Each number is 128 + 24 x the weight over the matrix's rms, rounded and kept within 0 to 255. Layers, rows and columns count from 0. Numbers have three digits each.

# layer 7 MLP up, 1280x160, rms 0.247, rows 756-785, columns 0-159
094129132131141110074143142136130169131163126126133101109179121101109151109131138129091116146120170126112095157108143104151143096149113156103127114149143124137140109128182125134072161069119119144127078137109119145143142080090132152194152136130117157107178114143105076118138140116118107132146165128081109141169161123133157089165171178110170118179129125181090110186149144133156163138167153143152109108121147133129148122131112156165148135117113146111136132094129147088148145145121111
093158118126176156136119118113117147120162126173191110130131133103108145136135128116138115106133097124106165158159154133132099149117117131095108154125123146143141096135114130114159155127107112136144155151137154105106090132093158156151093123073143080141109095100117162167139099134120110113147165110102120122160119139112135152114147140131132140110145095153170111124102137115153167109159168133140131148106128154138107136128140091129111145114112102160146128136120159084113169133135126
089122106106147127146135136100128116116090113136115116111121092124131095141163141130154139150117087152152146129125106131152152180155109148135131101098115136097148158158073121157130111130099132155084132142106100098148084139149133086144120089111090130174120102126116116148114130142157123148167093138121141126133107129148128107101162134151098136140105093134147134166165136078114095124131164098126101135122094134147144074121146111108161115129139140110157149135138097132138110140139070
109139143104094129182114130096140152078128163129131104118131137174121109088131139118141114125128143126099132112129168065152170151086123147134131159135183175141159136171115154138126128119123140138140152064167137134147130107121123143110142130097162168100149108117135130073137071158117120161129114100091136165125119126158072109098127163140147145127109112086106130095169115088102144081127092117153152119100133089126145138122151096153112088103092144154130108121128142135133135125127147
157107097112149123123141133089102152116091121137121140140134089147117143094092101118136124110124139119120118052149120095073130147122150113200108156098091100123154117095129137167124112171112121129133113128138112086172101154123138089158149074097125123097070176131116141136115141149133118136112108128132105143130151100139101142115129107116120117134191104119116142141145111148119108168107160123136148143172111126141142166185131156119121106117111105112159140128099094107174131184138155
100146115125126158128127122126157153130147168086110122149144133152115178105115168134119180084167056135128169131117091099154142157116093061176113122131123146191104125125117106154155092136144098157052126150126132130136103147146163123132146150142115089110150087148105150120122130096167122144134139088101128148133123090097136123136127123108099095140164113163164062132116142127123134155115118100132157131156121120129139108132155149127141156124116103149165143098107145129148173141118097
149149158141174141174120114116126150115110159134105131150104136124129084140161132122118122130129147143152145126106126101074137157119132152137119104132087167144112162133095087115165131108125174056113171135130130132137140145114104073112162094134113141126100096095115128103111122171158151155118148131139128119143087165139138150098180104135135153177100171114145161114126120081120148109159152107183094146135100146100150134123156121146082142126165136148094179159155118123153133129150146
159129137124112163149117144109107158169109103136079109111191162144139129131113140081135169117124140093123114113118155105130131130164104105130116141140109123111105157139143137183140136126094091123146160140088140125115129154129153167096103115147151118128116124114126085124134148137129162115135145107112104144135122101123096133178176136092118152149086168094154096077107179113124169124135102138115118136160134155117132124130098127152118117084108099136093120097075146117122118137120139
131103136145137076107146127178201138148123106133163165121145106135144104167143175116111167134131092135123131125155163141126134101107155128155106143112114152086138134071129129143147142150173121150143125113139134115124155130123171118120150111117146127129137167127093134132156124147127128156128119115141124099168133103106206105118172111135137121125124134110122122148140151134169102122135133095101112142155153136121153131135144142139144115216127121102164171138144141136178158150113110
112098128162151142141148092172097138110140098131119142134108117123147162104155169146118180116116110113111112106132141139162144097099116104132105155144108076137122101083133108160146096145119125128151086147128142144135132140157135134135146092097167128132074126140069076068131146135138124128155099111129080125131117148128098101118126120135132135128138092106158120147122117130114162156098156108152147078089173140116120129110128112129124106135144157186088159117142137092122166113128141
178169131088123093183118139117137094129129149121090122078132159140148123136193128129131132103121111114089090125121114160123168111148123140125085112109122122199141139122126124147136111104115134176112151082121124137144164186133071155115127102130080152133146131135074118149131156162154100161167137141137127118150159120114113111141130140121089088135102167151069140143145140087123135136148107146100084147160098142145102108118120131154124153114162151153152074105140147168194150117139133
107133146076155139126123122102157081147154154122100148123158145147135158136149154151135074138121150110139085117120141132133145169111126145132155159101147157056068157167134155101182137169133107114086129125134122123134139138109121173120122139117138106163153177120123139134136099131111147083114141144132111142103118141081154138149134185123098089174140147088092092126102162102099117118099117108109117167129164154121150143159180145130136131120121119110113056136127128163143125129091125
083131166080126128137139102148128125123096159125167184142112157144127124127109150146137100123173157110105182097127147143103135098108160147152165154151166114121111130130119154115132125102191125151111106166081122138123138132143136098128122129152155144155138093199145127127126143149110109095200141128131139156134155126119158118145151107149126182114137161137135132173149140091127172143145123111099113108134161140099089126131118115149143138161127121106143121174117168127149147164136132
132109084106109138131114129155093110106122132127138110139133072129146086103141115135158112116149184150103100124158105121138122121132164184086121137137097092106136155137137102120118133165143115106095135146118095153127133132136092188057118093145159163123113115130129100144143112138162160116132107115166154139128130104138121107148145136116148121161124119162167146132069104149146131125119142145116146133136099140156164147160116142097146148140166107181130145185089134108133134133111096
135158165129163132168137140126122114132093097132134110160106132157150139134110129161090149107163087138166146124139131095167112111116126154147112124149123115145100107099124132108110139148137140117170129119162153161116144099154106143125142144140135125095097115134121105134073104151161080119140131119122184141163104137151111105157153110145131030072136116159113119136124094136129151107134111137116121112131151182092135153111099147090109143136111169121129149145131129144164130107156169
111119151067135125111146129077132116118082122146100059122130157109128148195108099117164113125168075101134097116160129127177110160123143067121138169120138113159133100145133105146086082105135091130090114134113117141106104145160131098103103105102123076136147140095065154138109157146121121115147095121126131114101182120121086132129146116105103128131097122161156128161140122141123111120110145141116141099089135136128078121135136101150164125089138124128086148070095139132171127100158143
123134128121141145148113100163116156136128127124109107136145144117129120111141140155107108155114131139140087108103120134131134133120073135082144131157165134117153126124085120134102130161127142138160177116115103153123154132138114173090108144149112135081131133141100137084139125115098109073103136109105118098144130143109123141072094156124145126129137086151126142124148173132159096102158129133157129104099119111145085159148131114112146148108188126153151129096138136111129144149116142
085139090133111168157128139162149140109108178112102136122165136099132125160070153124103165116154161094126105139114094065165158090109124152130128130137138123191121130122097115148147190147145138125118135102140140159145115132134120152118102123107144127104172127147161123126090130121156137074102151111144093143103121121103159120166094122095144120149148136138118143165110098157137101149137152107102118153136133169104104139151195103108110119125097124150129105114168118135151114126145147
128126109140170100108104147143125126099154110127089130092064142178120132117119117117159137111149160113111118140109062119132129134105124085124130165120079120113152143105153163122126142107113110155101131122119123136132168130153126099152157110097139149150143116116091095096101128137113092145089189096141142105155087135147129116115149136122094121127085147120075092163091153116105173175116101121181151150103164138105131119119114129124143153114133143111119076100159179120141138128118127
137157157148109154130124122136120082106152113145165154152126112127124161118161114112130141102120110112157123140137153116097092132128157110105115109114143127117154111151134151144108135123115122082129122137133118120109115152105077129128120114132121115162163097101097146110141149185122136167143144088173134131152135126112099112130111161108107114124094185152192139155161153161126102122117165160141124116165182133113136167128134091159167150124156091137158130137099115148106113172106095
125121169118068127142173146112121092103143097123151125173105156116149152113147117114104122138147107117139132130143149127108110111124133109126143114045112124152089134109158153091097164115125126123132122155130110131124156162098085155124122131102159126086094133129117082121134091148123110141157146119126107091094128132143108126062131119141115129142151148145130183153186120110145147088153131110120078146184136205129102111054154113109130119141186092126145123130099132131134158100125132
137113142135141082111110141122142123134070114135121128113115124117117159105125123151145138134123137124112133144114135052109130146131139122122133071124154107160137125151115130128160136161105115125166108149163104124118119119133131095168122130162159101108132073095093117148109133109123118119117167159117093193163136123113150116119141143085089154124076122090117109160139110107136106120160119117136120127159127121117140141091122178112118120133090191109097109119177102106126131114083120
139146145156109149133125132083094134160151152184126177157127065147134170122137144137134094128138161142135141158141110159141163119111131142117114102129119132105161103115149158107148153143120137101164126135107145076117153154147143126153092144113107169143190139136071124156144116130092174145128165136127112083140128115180129140130125125124127110080126135127137147102121175086166134110151130105094150142106118147137144131106118105080114090139117118122128143095101143120151114126126100
144108137124131143106135148100134152096107124113116134137100135086123097122127114116092140119129125164074094119107116118085133121136067129121150150120118103116152116159171124135112138095146112129176174086115128141121141080150180071099161121157089092115102145130125110130078137126147114108095163106165088117130122096150069122124139099101109170141081145151087140148135125116110097151158121157169111132084083103108120126128139146131147104124122117128131099137058146124065117156102113
143146108124132112117131176083120166101129095148122126149128128143171071136140128132145109153103131127159135116100141121103138163109131149148087109124125101129145120138140082121114121090134170126105149123112157168141062156135127152137141119119099110142121143121100143121150096136146116101198150147119086139113119151170074076153146103147119104134158121126125131100114130167129125125138144167087145127144144132127122122115136106150125146163129124097118144081118145138122141116157143
100130128138125124110145123126127098118122152128089101109178137143151176136066135088119140135167152134147133104136116123105108127122146081166168127149130135143101089144107100125156154126122130122119135145144157142127157145130116124094125143068118131123156132105156141163119120113144118107071123147140150105115121151127144106127125108137097108156155100125119100145136087158103114082167102114110168133096167107134158172181164142100107096120096169141098107129132093104129160193172153
097123129112094182115154155137129123090150136120177159134142129141145141137189125117164122087135095142151184112128110168103163111137136135103101140130167126138085115134145164128155169148094132125120157143132127140126131137080119127124158147113176081139094097143132116128087138114121109148103110113147110107120095104093147164153154129153128133090097143136147128131147143125123115120149097167147154152123122117090121159118108095143115132144085088127096132161141114143119150100131122
127107086155125109118166145110111121118110124156114099130094105150129136150133144129124087149093147140163103148112134137126158139164118114135100114105082108126154134095137125122075072078108138122142137140090088161155103111129134136140169135145101129172117185138132141109134098143108151114115103103097128112137092135094170095156088131160105102132143118106157099153126167126119137133105129130122104135148165106109126107105097111150119131132127110127144127129111156111154182137129122
120115122109148132139141138051125129130115145097179103148145149108116109134123120154140152169125134143150119088123124102098094161116138113161123121114148106094099123103110128120126121134137152121082190124158150163112157135170120116146131135134112119103142150143109133108161121158169137118126150167138101165132128108124095089137160137176166133131163175091091107145127122166098100116179121159120102127151112085158153107107176184167126121125088144134158137113161147147077160108140131
131131100134134151132108119107100154116147162135134101138126165151102148142144114122091122142106160149108148136124139082164166141100130111124112114110116125139127123093154163079137151120145122159096150146157115112154106178131138142077114075114118113127140141092113146082099126145146103160120129081114091131110145122097152112140137119130094077116104135133110101116105157162154152131128113137110119120121140130141111152142163117106158055134143122092091093147167120110087094095106122
# layer 7 MLP down (transposed), 1280x160, rms 0.044, rows 756-784, columns 0-159
133150127147128111115143132107158129123151135110099153111131113104163137129140140100134148109104161128103128150099170104146126173151118137087156142118084142102147132114139150118094137156120170123164124138143094112119121132105154151137160138118093150142124174130122118135177187150159123124107178123114132117116055112115109124188142104063088151113130151122160154101146107115173129081129122105128135145095171139113075147155152135143133141140103070130158108125150109121105105171101153
055098101114116148110110161141174141112106136123180135121145138147150118153145103139122121130141162149151126149103112129106150099125114120109132092132148119133097134126094137118128140126133137129184126092119129117154159154127090124127119123103117098112111105125140172112130124156160176125102150110174124115144095136124117095146129119133123144130084145150102120128121175098093153137127146067184097113164139154128119119141114110153155094129149170145120102141133115114148107110144115
143115130137124142157127122139152115120066113117121137094088122105107157098133118096144155144106078084136122108131090152091167120123186182148112154114128124119139147104146141094078130140095168169156153124107139088104127132134162149128100161119120117119108084069153123118140100130107130123166119113149132133130149107115098146147143119169127102136127147186105127129136136113124162155159138129119089124138143159140101137141141120128147158146070084159154156144142120128148139139155149
152134152107138127096133103125126116114104166142095139164144107156141121101128090125135136094146137145121148119152157125155162123157138142152106120135137167121166106152128179120080106104205145174103190107130131113124162120153093148145113121110094134114151116087179141132130125083096144144139140119095118174120074093137135089094108139150110095122095111079116096088143113156120121139142120103182180167129127119125109102107147143155118157160146106160110083106145157143114158161133108
134134084120143124111111130095139096063125133141137133127086120152128127119147096161140107105111102134141076133120108066138150134158115094148137105147126126113107131181138152112126121102175161136139153102131174101133138131165098104125113109130150115101084127136095116147139081122139131140135169111065153147147160139144141089161110101117155105122077107171113144125125124092133117109114115146163147104113141146114138113118108087142130135123139163146147091095122126107060111183153127
146146114147107141091137171160113145163184159163147119164124147149117130124103115128211125119131153110139157112157113164105158127091095129124139070154178133144117107142148089144125123116089134101126155126103171138188130152178083142140097143118108129142152115144130126145166126132108100131127119127105118160138112140112122156136102119153136104126158132158159131116175109132135168130134126115134129133131132140160085162157110112103171093090110129143137175112100102118088141125140142
120094140108128144135106116143095149094122134102105142181089075118136112158141130138098113133175073199150140154099146094123118167123122098093170112134082109129132160111099073122115120110122114151116141151140102166141122164159101138111136147079128145092138139121118108152132170173161107091125128133106148105112110099111147166139102092124135114160132121118123159114089136122138136121166148097095117115159127101080150156180119149088140118124145141138127119086137139116121083157113116
136107156091118134146133132103121133117140139136108139101122174144130148104104090147098118078114142116066159127139164134112145118126138153148127144139142095118159104090157128137139111170170139105153141120115115086115143147142136109125122147142113173138103095127089081101142130164132124136165146118127140117159122119112097158115133118128097119083166111087067141124130122120115125157105123144117134144141123114140158158115077118154135119135134120154147139136112128088125132190159148
124143165156118098134125170144115100129150120105169111171133170127140136118152098107126104141137106156125143100150110112123127163114170156131119132133128138126134095123154192114185123097131131181144133134116107142149105132172122105154139136123133112095077108113131174100091107139126110147118114107118126120110123185128151125125098125115137112136135099087153129163157131127127164122121124111100134100163168136140156117140092143130161196098110178139125148183079168142112113103136105
116144090099128109142117135083148100143084118132100097135133109147110102123120119115145095133150141144152159150117145147129149108126172115133168128116082139124084118126118169122131123100115110147156112070133096186122095168128127104136144176088104149127129163122160125126131130111123111137082160122103178093176223108117120126094122163122131110109097164130087124111154104124105146109143142120155126111126119107130148106145131183091121145128119098140116160131101125127107109103126071
151127145133125093119146102168159125097078149145154111109111108176097130119171144095150093061128145069112123110141155123114123173123147132139134092155151122155138106130124102111099105113099138126128142106126131146125130108167107132139132200114109144169142114165096172134128117092121151121155100122163118157124122095094145152178129083135152147151117163144095131136095148165124110115129087094089059154120123151137128190125114151114149138114144122112124125128117138208107144124132107
141114145091163164098169133127138128092116126152090108073100166126138117093112134161115112136129171152122115128118117136166123115142117124076175147147178160099113155097120158112141105155091170103122140148126151132123132126131096113145183112092109118037119142124133156137091132127123158109114150102126125133130079140200128097120132110127146098162120152087119112114117103135134152098126133182116134125144132140144148134076113147111161130103098149128102121136116150148100153145110119
163126152106100166113136106097087123124136159149105123104093109115160139135109124099148175104140115166116132124175127106134137138141127108109114091141091152127085164131172158122164189105136132127183155135114112106135134139112166134106166122114094152113137127132094125152113113104144169150118117149171123153154140087106155140150109124143110078125146145135128099144144145154129150139106124117154140118109098135098109062129131125132126155091139156130120117114129094152100094121126079
126094079121105148149151116119111121135165176124146100145120058122134107127126145096098135106137137096137123148150084101149195147102150118111089126191102129115112166132174132103172150105177128114128108145092115136124088147098162109145113145157137120137130121141165102102145154136133128126127133130124086160104119103150155134094073150133138105159124133145149100121125110165161152115121126152143111158150147113148134134087138118107168135113112114094166130149109074108115135087087155
113157149118132120104096110130109158111142092123130136186171095166142091134146152118125137125160126121136110124123114112126121168156129138122121108139099120153099155134120136116139149140098098120162134147122129105142170098100133101161146121121183123128110144102092133114090111156155109106080129118088144090147131174161140134104168115100097153123152120183121160130175119176141126156157121125160105109103128093169082126127148120175109086073152146094102142110132147095117107125132133
151132115117158102111108118090097124118142125124141159129143142151118108111104070140115205137182159126134146159135127133161165140099103142121133128136123126118108121073153116120072134105149168108114160122123099130110122120130158131117155150148127140123165164068147108119126175159164088097096097121102125112131150083142107115161116124169160171131139120125115136107155114086097120099139121094137182124141103138125120148086133112125100166154158133167134067193126152140149122174153122
137147146118092124123130146139107113123103127148133139121108151107142133121131130139097136154131144122092112106084134127134113129143136084158116114119176144122140109100122145142131114123129161135129088139115173148109137137130173092133150141143137138121136109121117133119104129129143122185109114127134132171138125141118111146165127114150148136145121062138115105121117142158090165148190088145139122139171115080095065113172123162154130098139168094111130083155136112120096157140125128
153092149072100122129141076116158108142060130097125137094094107156141126145109131145126152149104101149133096101075095072147127135169109150133138107113114131099144139144143131120130110128163106104136147142125190166129121124103130103102112129127156160169157129169154159120156105148094090107146140145116137183153139143140151117116139132154097158131162128178131113128080135115086150103154109107116128088141105124146132139145107154083106123140143130124133118133153178093115120106131084
123134138145125119133118113179163102122094154110138134096165124153149148153186113116123082100125169131105146080123108100092105115126147163142069120121126118093131126104158118118172147081141176129141156144135123122131113071153112076112147138135113132109128121141128123139132183142102150113125149129123138167120126135143126139139121083113158142127133117170130114158129089143189151118132133084163090104115134125123103151129137112134172114155164100126129129109092136107075122104142093
159099122115152129118146127111117131128128151101100150077153122119140104145100115161133157134136160107107097144148139096104144166111128116106154137118104090110131142164169109119117122109155107188124153142137158157167143124105183116118131113132151140141155107145154136130165143095115103125191093141102158117114126132142151132121094119189161121139145098125136107089080110135089133139110110090123158140131125122157165144137138134144128170131123096126135107113139131163090133138093135
144110145130135146138137114118103119136147136165151122166134090179099139180114154098123110139143136176123087136102089127160131118108125110117126126161130091137157138128143120107111153134160175037136120106050129084142131160149163152165137137126109135132118092100104112130166162148128128117131101115155136145112126111160119149115122104125123122192125163131088091151122160162130127157104148120150120104136078099115143108147115202100114090125108146127110118142153142155121131156090135
104132142099156175150145165151112152115127111126106153152117130089135101130109129101129114130128139109116130143101134177121119075120211073127112146140093145116162114122118146112128092140127158115158125101121170122192123141086138134148129164116117127106139095143137143122133109114162126130171137117110087139148150143154106092136119076168138135152142138137145143137130125129098150085127148107154157147136156105129114162131152116125113124149096096090124148182116105109130132135109132
136127138139146100092096110126103146111154161107112091117136125105145148139112096143089104149111119150131145121116128101109123124104117132134115135168156153158133087097130165128104139120112099195107145139097158158136134150103150091163097143131100140149117117148131105115091151129097126113125111179177123161110104148116088106134098143123138102151065114141153108125152119117074181122139095104128172142106151103165108108126137107074102160116122102112145151139154125141137171124150131
134111148150132125039112108187179092136096120119136114094103116122135133151123127145162137123094145095156133118118099128137126125107133145086125167133116133123147118100169105088128132111097147140131140081155109154141149124113094130123138166122131111147135103118106127108161099131109143094104119136154124148115143121102102149100145076156111110160144146131097125126134112112099129152123120068152127109142126089181111148131142130138108139111095133156117147141090071082164127177096138
137113128103142143105142147098121138101158129132110122146096133113139135132112123103143099099140084121138126149155143128112148143081180147130143113152106105117153109186179151131172101162150122123119108142142090147093110119139153137128150161114121127119086110162088155139093096111122099109127111135141166120101154175150142150156123169158110117116115130099177110126143128112149146125076148128125146168091061109130141125117132166145143160152151145152106136086090111148118114117152117
073140138125110157085144153126114080124136083092159156133155149134162101128121134154104137147108120129127120154151147114132126146126118123093129117111157109135117123142132114076100120083094123159156139170071113160142155135145079161114114141156104140137133147117133124085148126098097132183138156166134118128087099120075146094156117157115151104139141144134114093118085126128083163150130105133105167117107073194138154112121113161185148143150112159107096143150123096126123121116084129
112151124130170144111115108086120093136131133111123120146110148109142128119071126152122154145121133146152134148144115102136118125129113122170113148122100113124209114125125086066111105116109145138128136168110124133152144167167159114146127092150126149097144138119151096137111126105156121122097115190105168106150097091144156107181165097113130133112103101158130142151154191139138111150149136125140135150135122124122118108098124144115118144162134167135161100113125117128127105177144136
117154149145126147131137126144131154101138158126156146147104117140166130126126094138111159158101104130148093132131159128089117081131183098107146151116182109115111095129089113064146102105147150158155124117098108104115130133108157064122127092097118157108145123120130133132130145103126111100140112157122120054130149134156066131152144137135138147086111111109143151130115114125139128143133164157081151063115127134103094158144116106137127116125114082136146107143152122139135146119138150
129138103090139143164143120180116120183136091173148108139122084129156083144104142110144149123136169103123102102141144143121123111153105117126121080093085122148098112102079141150143114109120112137131124132114100186141175132157173126118137147159121123148131134162123109097134081154140119129095143106081137111112141107127130090143138154122103106152171115099125086149152150075126144110128147094161091102130054167140105090149122084105131173105147136152125130160110167130148118163121095
# layer 7 MLP gate, 1280x160, rms 0.233, rows 757-785, columns 0-159
135137168130075137158130126140139142165122137113124122144092130151123115107125096063168121132154135146147156130135097116125121127139118113097146129126088141104117121129091139114139110182146125177137097154184123140103108137133144180091113127091127119108154125140133174100122105108163133106125140161145108133158125154183179134141120130128111164118133097157114148118082128117115157110133136133107103104127116109119121101103113140156114105144161174131073109146111103120151132111123137
120107108122089166169136152130123094153091102109063138138096097092123059152138160114164186123110105165118144112105084106139118149133149118188124121133125092108144120143145153090125118071068135135098156125145118085106065108173138094174138124132086132129103114119140161127157112119125084127110139133132144138141138129130120142112158113131092144124098117095147121151127173085126117156138135087128129134129101148136123105080185129108158141148103097136135147135125150167145112129118122
115173084144123144125113143116098170144143135142129097120147139145099114099139128171148149167098135165127084149133137061109130116125106141139107127138171136150174145144079150124096147100164145143145118077121123169173189137132131084087096132134119158101115131099157111128127081116097113176163106119133096121120135153142148169086151142145100160148130111127134133074169122137131132135149117126079178144147131109120128142128108129146129092151123171130122134127161136099139131141125132
132099109114110122172119130152122121126139167174123090134108135108107117108133144158155145131138111152106101164159159128159100112076139161122165135123168147146106134159132117101111137099146109179138137141117105102113092119128151098111100112135115114111134142147170176127117146114150131143147075112188151128134125123129165131136111099149119106172143124125120111112116110154146116125079083149135150135125118147102069162118148145126156107121101159094129100162122142117167131113067103
114158146103124099117107112106131113156158146123119116167157135138116187108170160125127132139172123079147154147116115145136132115111111060166179093125154107153127131162104131123103135114149132139106147144125168123123088136147160188131141146129120130118135091171148136177145117120120135135138110182151128159129135136138107144100081119127167072177137093160133139179152162155161178128112107115135110105177060147137157150112085123110124125115154102104126118109112104141129104149076118
105101157145109171134152148113135137111124106165129145150186169118133126113108093133112141130181118126136112120089117126140118113159121109090124151119107170107148173149124137137132173145117126155138116126122112171110087157168146061158105107088135141129102123099153137158176139176128139132106136098099149126105162139123090124106075080098174117139162102137139122125100145160158150075128149156132101158144124132160153132127128120103160137145149131117151147079160128103129123102098117
110116132140128134126114147132092153168131138121094167130134151169109162153103157090136128101133150077083160108117178068128127147171147139083109135161092144113122148116094122184205132161145110137084169156086150131153158132132138113137104113150136123150118127133140139112123140148136172104120145114118097148113110128141122143140101127111093101133130093144131116101147154117120110146118124164158093158137106133090150137117069149152113126105118093128109137088097152105120156134152087
131161120124122139127118121096130171095099062068131064128110145150121094121138093155145123164092152103148119127102107143144136121116163112110115161106121148133114159132159172118128164114104108107122113121143112074155144112110166107144122134106155122111091159098109164095130072090084146118149117128111137133151107116119146118149118116115104130145156101127143116155108076086098133148108106139130117140096130106119124107110120162147118164106150151117126116131073114134119087109108116
105157161120144107102098052123109167150147119096145113080131126147146125110094140140136129130119106107089108107125123135130113178174128136130106116123152123107144122151113099162102105161147140111098140171108118124116126100123140113099151142175134074113139130176121161155126136139119102138127111142135165135088152123136150110149123131139068121122143139164133127135125109117126167158090107196140143120144158149119136115098082099131132169139185111103135128104150171101138134120139143
126176147124100133141118096124115156152142099114101096170122115129128171111145140160120148141185117112152165122069142092143186167153127096067125119118115151141107116136151118140132120098113109122110093119117104147125116133132164143142111085149115139156180096127166099137180102121130126116126141100183095162152135101093151125132133109104162111149156127161117124109101126104089178107131162153101199122124122088119136084096141155149137131144119156142119140101111112089101086130162112
150099116124118124134105115130085110113181149122052103070151167123144115106091157151106083175114117110103114113158134129120117140090125159149172137116137182106123171166110114159141149148122123085134164126125113153169110134145111172122163129134115179125166145127126116102110125119139112109101119145154105116104123142163118131147160103118168097128114139165154110093149112127158111165125141088119094115145170097106154160110132099079134131140138179122160115098110125142119088155125130
096098151091086138156101120111126110144162082168129154128134102107124117120123122096118123123139084112181149103158126149107152113160147162114151101148158129150114125148127092172164105132091125131118130124144169171104133111100149138110159116148111101118114118164131119144078151161112132154115126135157100116137166093123084146127118114158127180093116091149104129129166120129134119155123078192110147100118111106110149145116137105112148115094096121130116084144108135118125158112118121
135152087155134093141128110148159129141143088167129152137161146107118141155124129112161161136101100142079125108068108126118112105087168105129132123154144166173061112140109165148146124108139141110070159098145167117080113116149159133119117126090088122134106142126188127112145139135146138132131103116141093077122156131099113087129150123157096133085110137117167158128116121110132118123120141142167106118137098118114095171112151094129107094117083138101100124141119113125124137111133132
134115152133121105113117161095122171153127124123133125048129100105106122160149115159112135097134113149116108140156106148112144124134124124130074110106127131105126077134116106099134111133103141109146179148085118103131177164094163166142106136106110161147153071104178167100140148136113129108112133108129140180135151119162156132134113114169157137107119170121118047117092120109112150145147131164107153102151161144120149134151157099134133120132114142110122107117128142156118134116126124
138154133078116132093152155147120145176139145113113113133154093153149097158103164097122116120133122128187134186130071108110132083131136128100147113135161120149125101112149117107136158101142075111080163128089158067134086177150157116085148139120139123170111124108157174124096137122141110109151120095132092085149104073100118109080118115116145142106149132141089107145153108084093139115158149149130095107113148115155103131124126159153128124109116162126155125163109136115130139137109113
112113106115163154163131162093130100088103098113129130124152117124111148146153103117138126134187102153106164111121094151108099126150127110114154137103153122132138112125128143144117136141141124160173151135141091167109153107110140119099137122111129130115131098115125154125140147085100147122104128120119082152130098156088153151122102094124131153128136128157098130083099179110111100109137056124098104124130098105117131085194119166177163159133149115108167098151156085141134165126089116
148126108148108099109143120128138146159150111146100161100109097114091104166145149138079187137136150125108134130116109162142100133126126154130130154114119123119154102116117131088125124158123160108174117150108150145102096120193124149099105089123123142115128146116098156152129188106137119167168127151133153093126095129147141153121118112127159174108154114184130108122123115121117069074131133102165092142115140072134136155129104159120119095162183096138146135121115142140083135122085134
138103089122120108152127122109152101131110131142137104117134091136163125114159128132127118127098156119129137132133129119133117123082134108112146160102111085152105094152131186097133122148139096100192150132126140083110115125180131134120149181163089114129107115156140113132120155132128110177101157124138111138144125168120154138065158104139125160117133133135182106143140107105169160148125186145115125124128164108111131122120168115186130187157172125141107152102096149149104138115088075
150114090118101126127122144136119157170092152147141120118123099106156136132127146083143096129142141089112124147104118137097144151128129131128117132118123068089169143131101124133157136111089104110120166103101092132118112137086183130118116126161172156133140166156146118111195098124152157122122159082096106119127108114166167118143102117189112130122123110133147129139149111119090165134127123102100142131108132108142130111106140138141092103133154112137147131095132093127144148083113147
122140132146097110132113139158089089101125136137112085136151166125118091160150140139139139108106098099119158108185149135149102135121153148099114138147131145160178110129156128173179135146100109105137150164157122139121109126130108125107077140125102121107155153116194134138149090173151135138123123097112120135063149135078137121129140099105142118143171140126151124122091136173090088105106144101137113096142140145158113143113152108102134134121141148166125132122101085169165105119104142
124082157152120140148093163103112094094133142113159119057141142146138116083104109127074101135088166117115127089113134138125136080098136166134168129133098144140158125144158172160184111132134149096111135168145096166135118121125126090176092142148130141117136153105121155105114157109087142149128126096127117106150155142139148104125107136131129161121122143103124110160144157114078134138110163128126137133128149132158113136094132112134145073150109127090080157152091134110141136108118130
123071135145128127092122144146056139159147149170127108163180102131132130150176168107139116180138173150130164130112142143144114110108154141117105118154111145110136130119123163114127143129122137136134111131151152139122123182127143109196145153154162185113100163117085133183130156134141153114100157123105136114128101116114123157149132110127145119082091153167112154115143150067070157103158147121098133144095131135144169161090154121092084126111121133095124138141149149120117105145158144
118114136117127112116170132146171127104140132137113140139100121141129099088135197102101128154134150143115122143177146109126110120173058117111139111120121080142137143135171139117099120161124148117152160108175149137136173121099153089110147131125120130146133146146125158078144164117103156134115139131152118132151116179136123151136159077151107135111079160111066091122152112087116146135145120146125132101142125109134139179123172099117123113112148138101118103117124072140067129117128126
160107161148128099109154102166121082128102149113126139138144136121082107100101078118102101135140112131091114139146137115124122129139109133134131118165151105122092135146104120141124142143091113155103144119131145157153069129153153136146125102140165144155137139130150143136087155087152116126128102154124088128162180103101094154126163118145183111112120137122093151100116153097101112149128136104127073140129146105109144091136142142092129158155141169120130124119125162120114103173072146
095101142121127140096126095140145135112142142113059173106132113137087167138105156129141134067106125140126132137121118133133142103156115121152071135123148176184107160128087150138044103155146142102168104114123150133122110111109159090143133129163127125124172160118102155138146148084153090112155119121124123127120176126154088173141088102113144132145115147115152152107093130155140088126162151148095102130153153128159131121130096146113136113109153108140117101083158119141155147111124126
107107128123125142136140192140109131090112127102132126108133145110154131084138153148132136120115116125104155137138123108144095120157148155135116126101137152112090137121145132118107177131171120116136137095172114156168121206094157097135148123143152120123135120135129165134112131120137132163087096097115109156102142125153119163132118145109150111126127158137119102146133086137135118139190139105151096119136141116099146124104126133173105112151175166151152132161147095207139124093130143
144131134127168101132111126142122151137130132120133126164117100142128123098150120152089143124087150085165120131161138164102105097151185078132116188067113109106157103132074111106103125098137087090111114130107093113141142091123152122129142139115115174142149120112102144095123118137127126151116132153104135118115146135109082157131109167114135123142140121156103147130125119102131141174150176140142145154138149134064111129092147088125093160152106108094137108124092174144131136074157158
098174102132096087103117115116106125120123139144100124170108103147115183117078113159140107150101111144127159161116121116140164072146081147131129133148131133130057118133128161155134151148115139135130115108077164160194102141106110142156154099147117157091103150094138129158119139140111171141154150128103143079120141138120170139151100123177132131113160079154141145160092147161116110138094133075111155136117112142143110105149124144148114128112159154117137155151133177151146127128113131
132118163113090139146141106103113176096144138100156077094125138179134142115134098159102156185141147150118096145140133130115137134125133146131144107163119128117173073114145159092142148105107110169176129182145104134100120110102137170152124096131141117171156138190144147139149134128145162114160141125124115113115137098137143128105143129150108132121130114081131145162122162090177144116094148122126134123148091121136130137122141137128148151133169141099109163101153121130126127130091135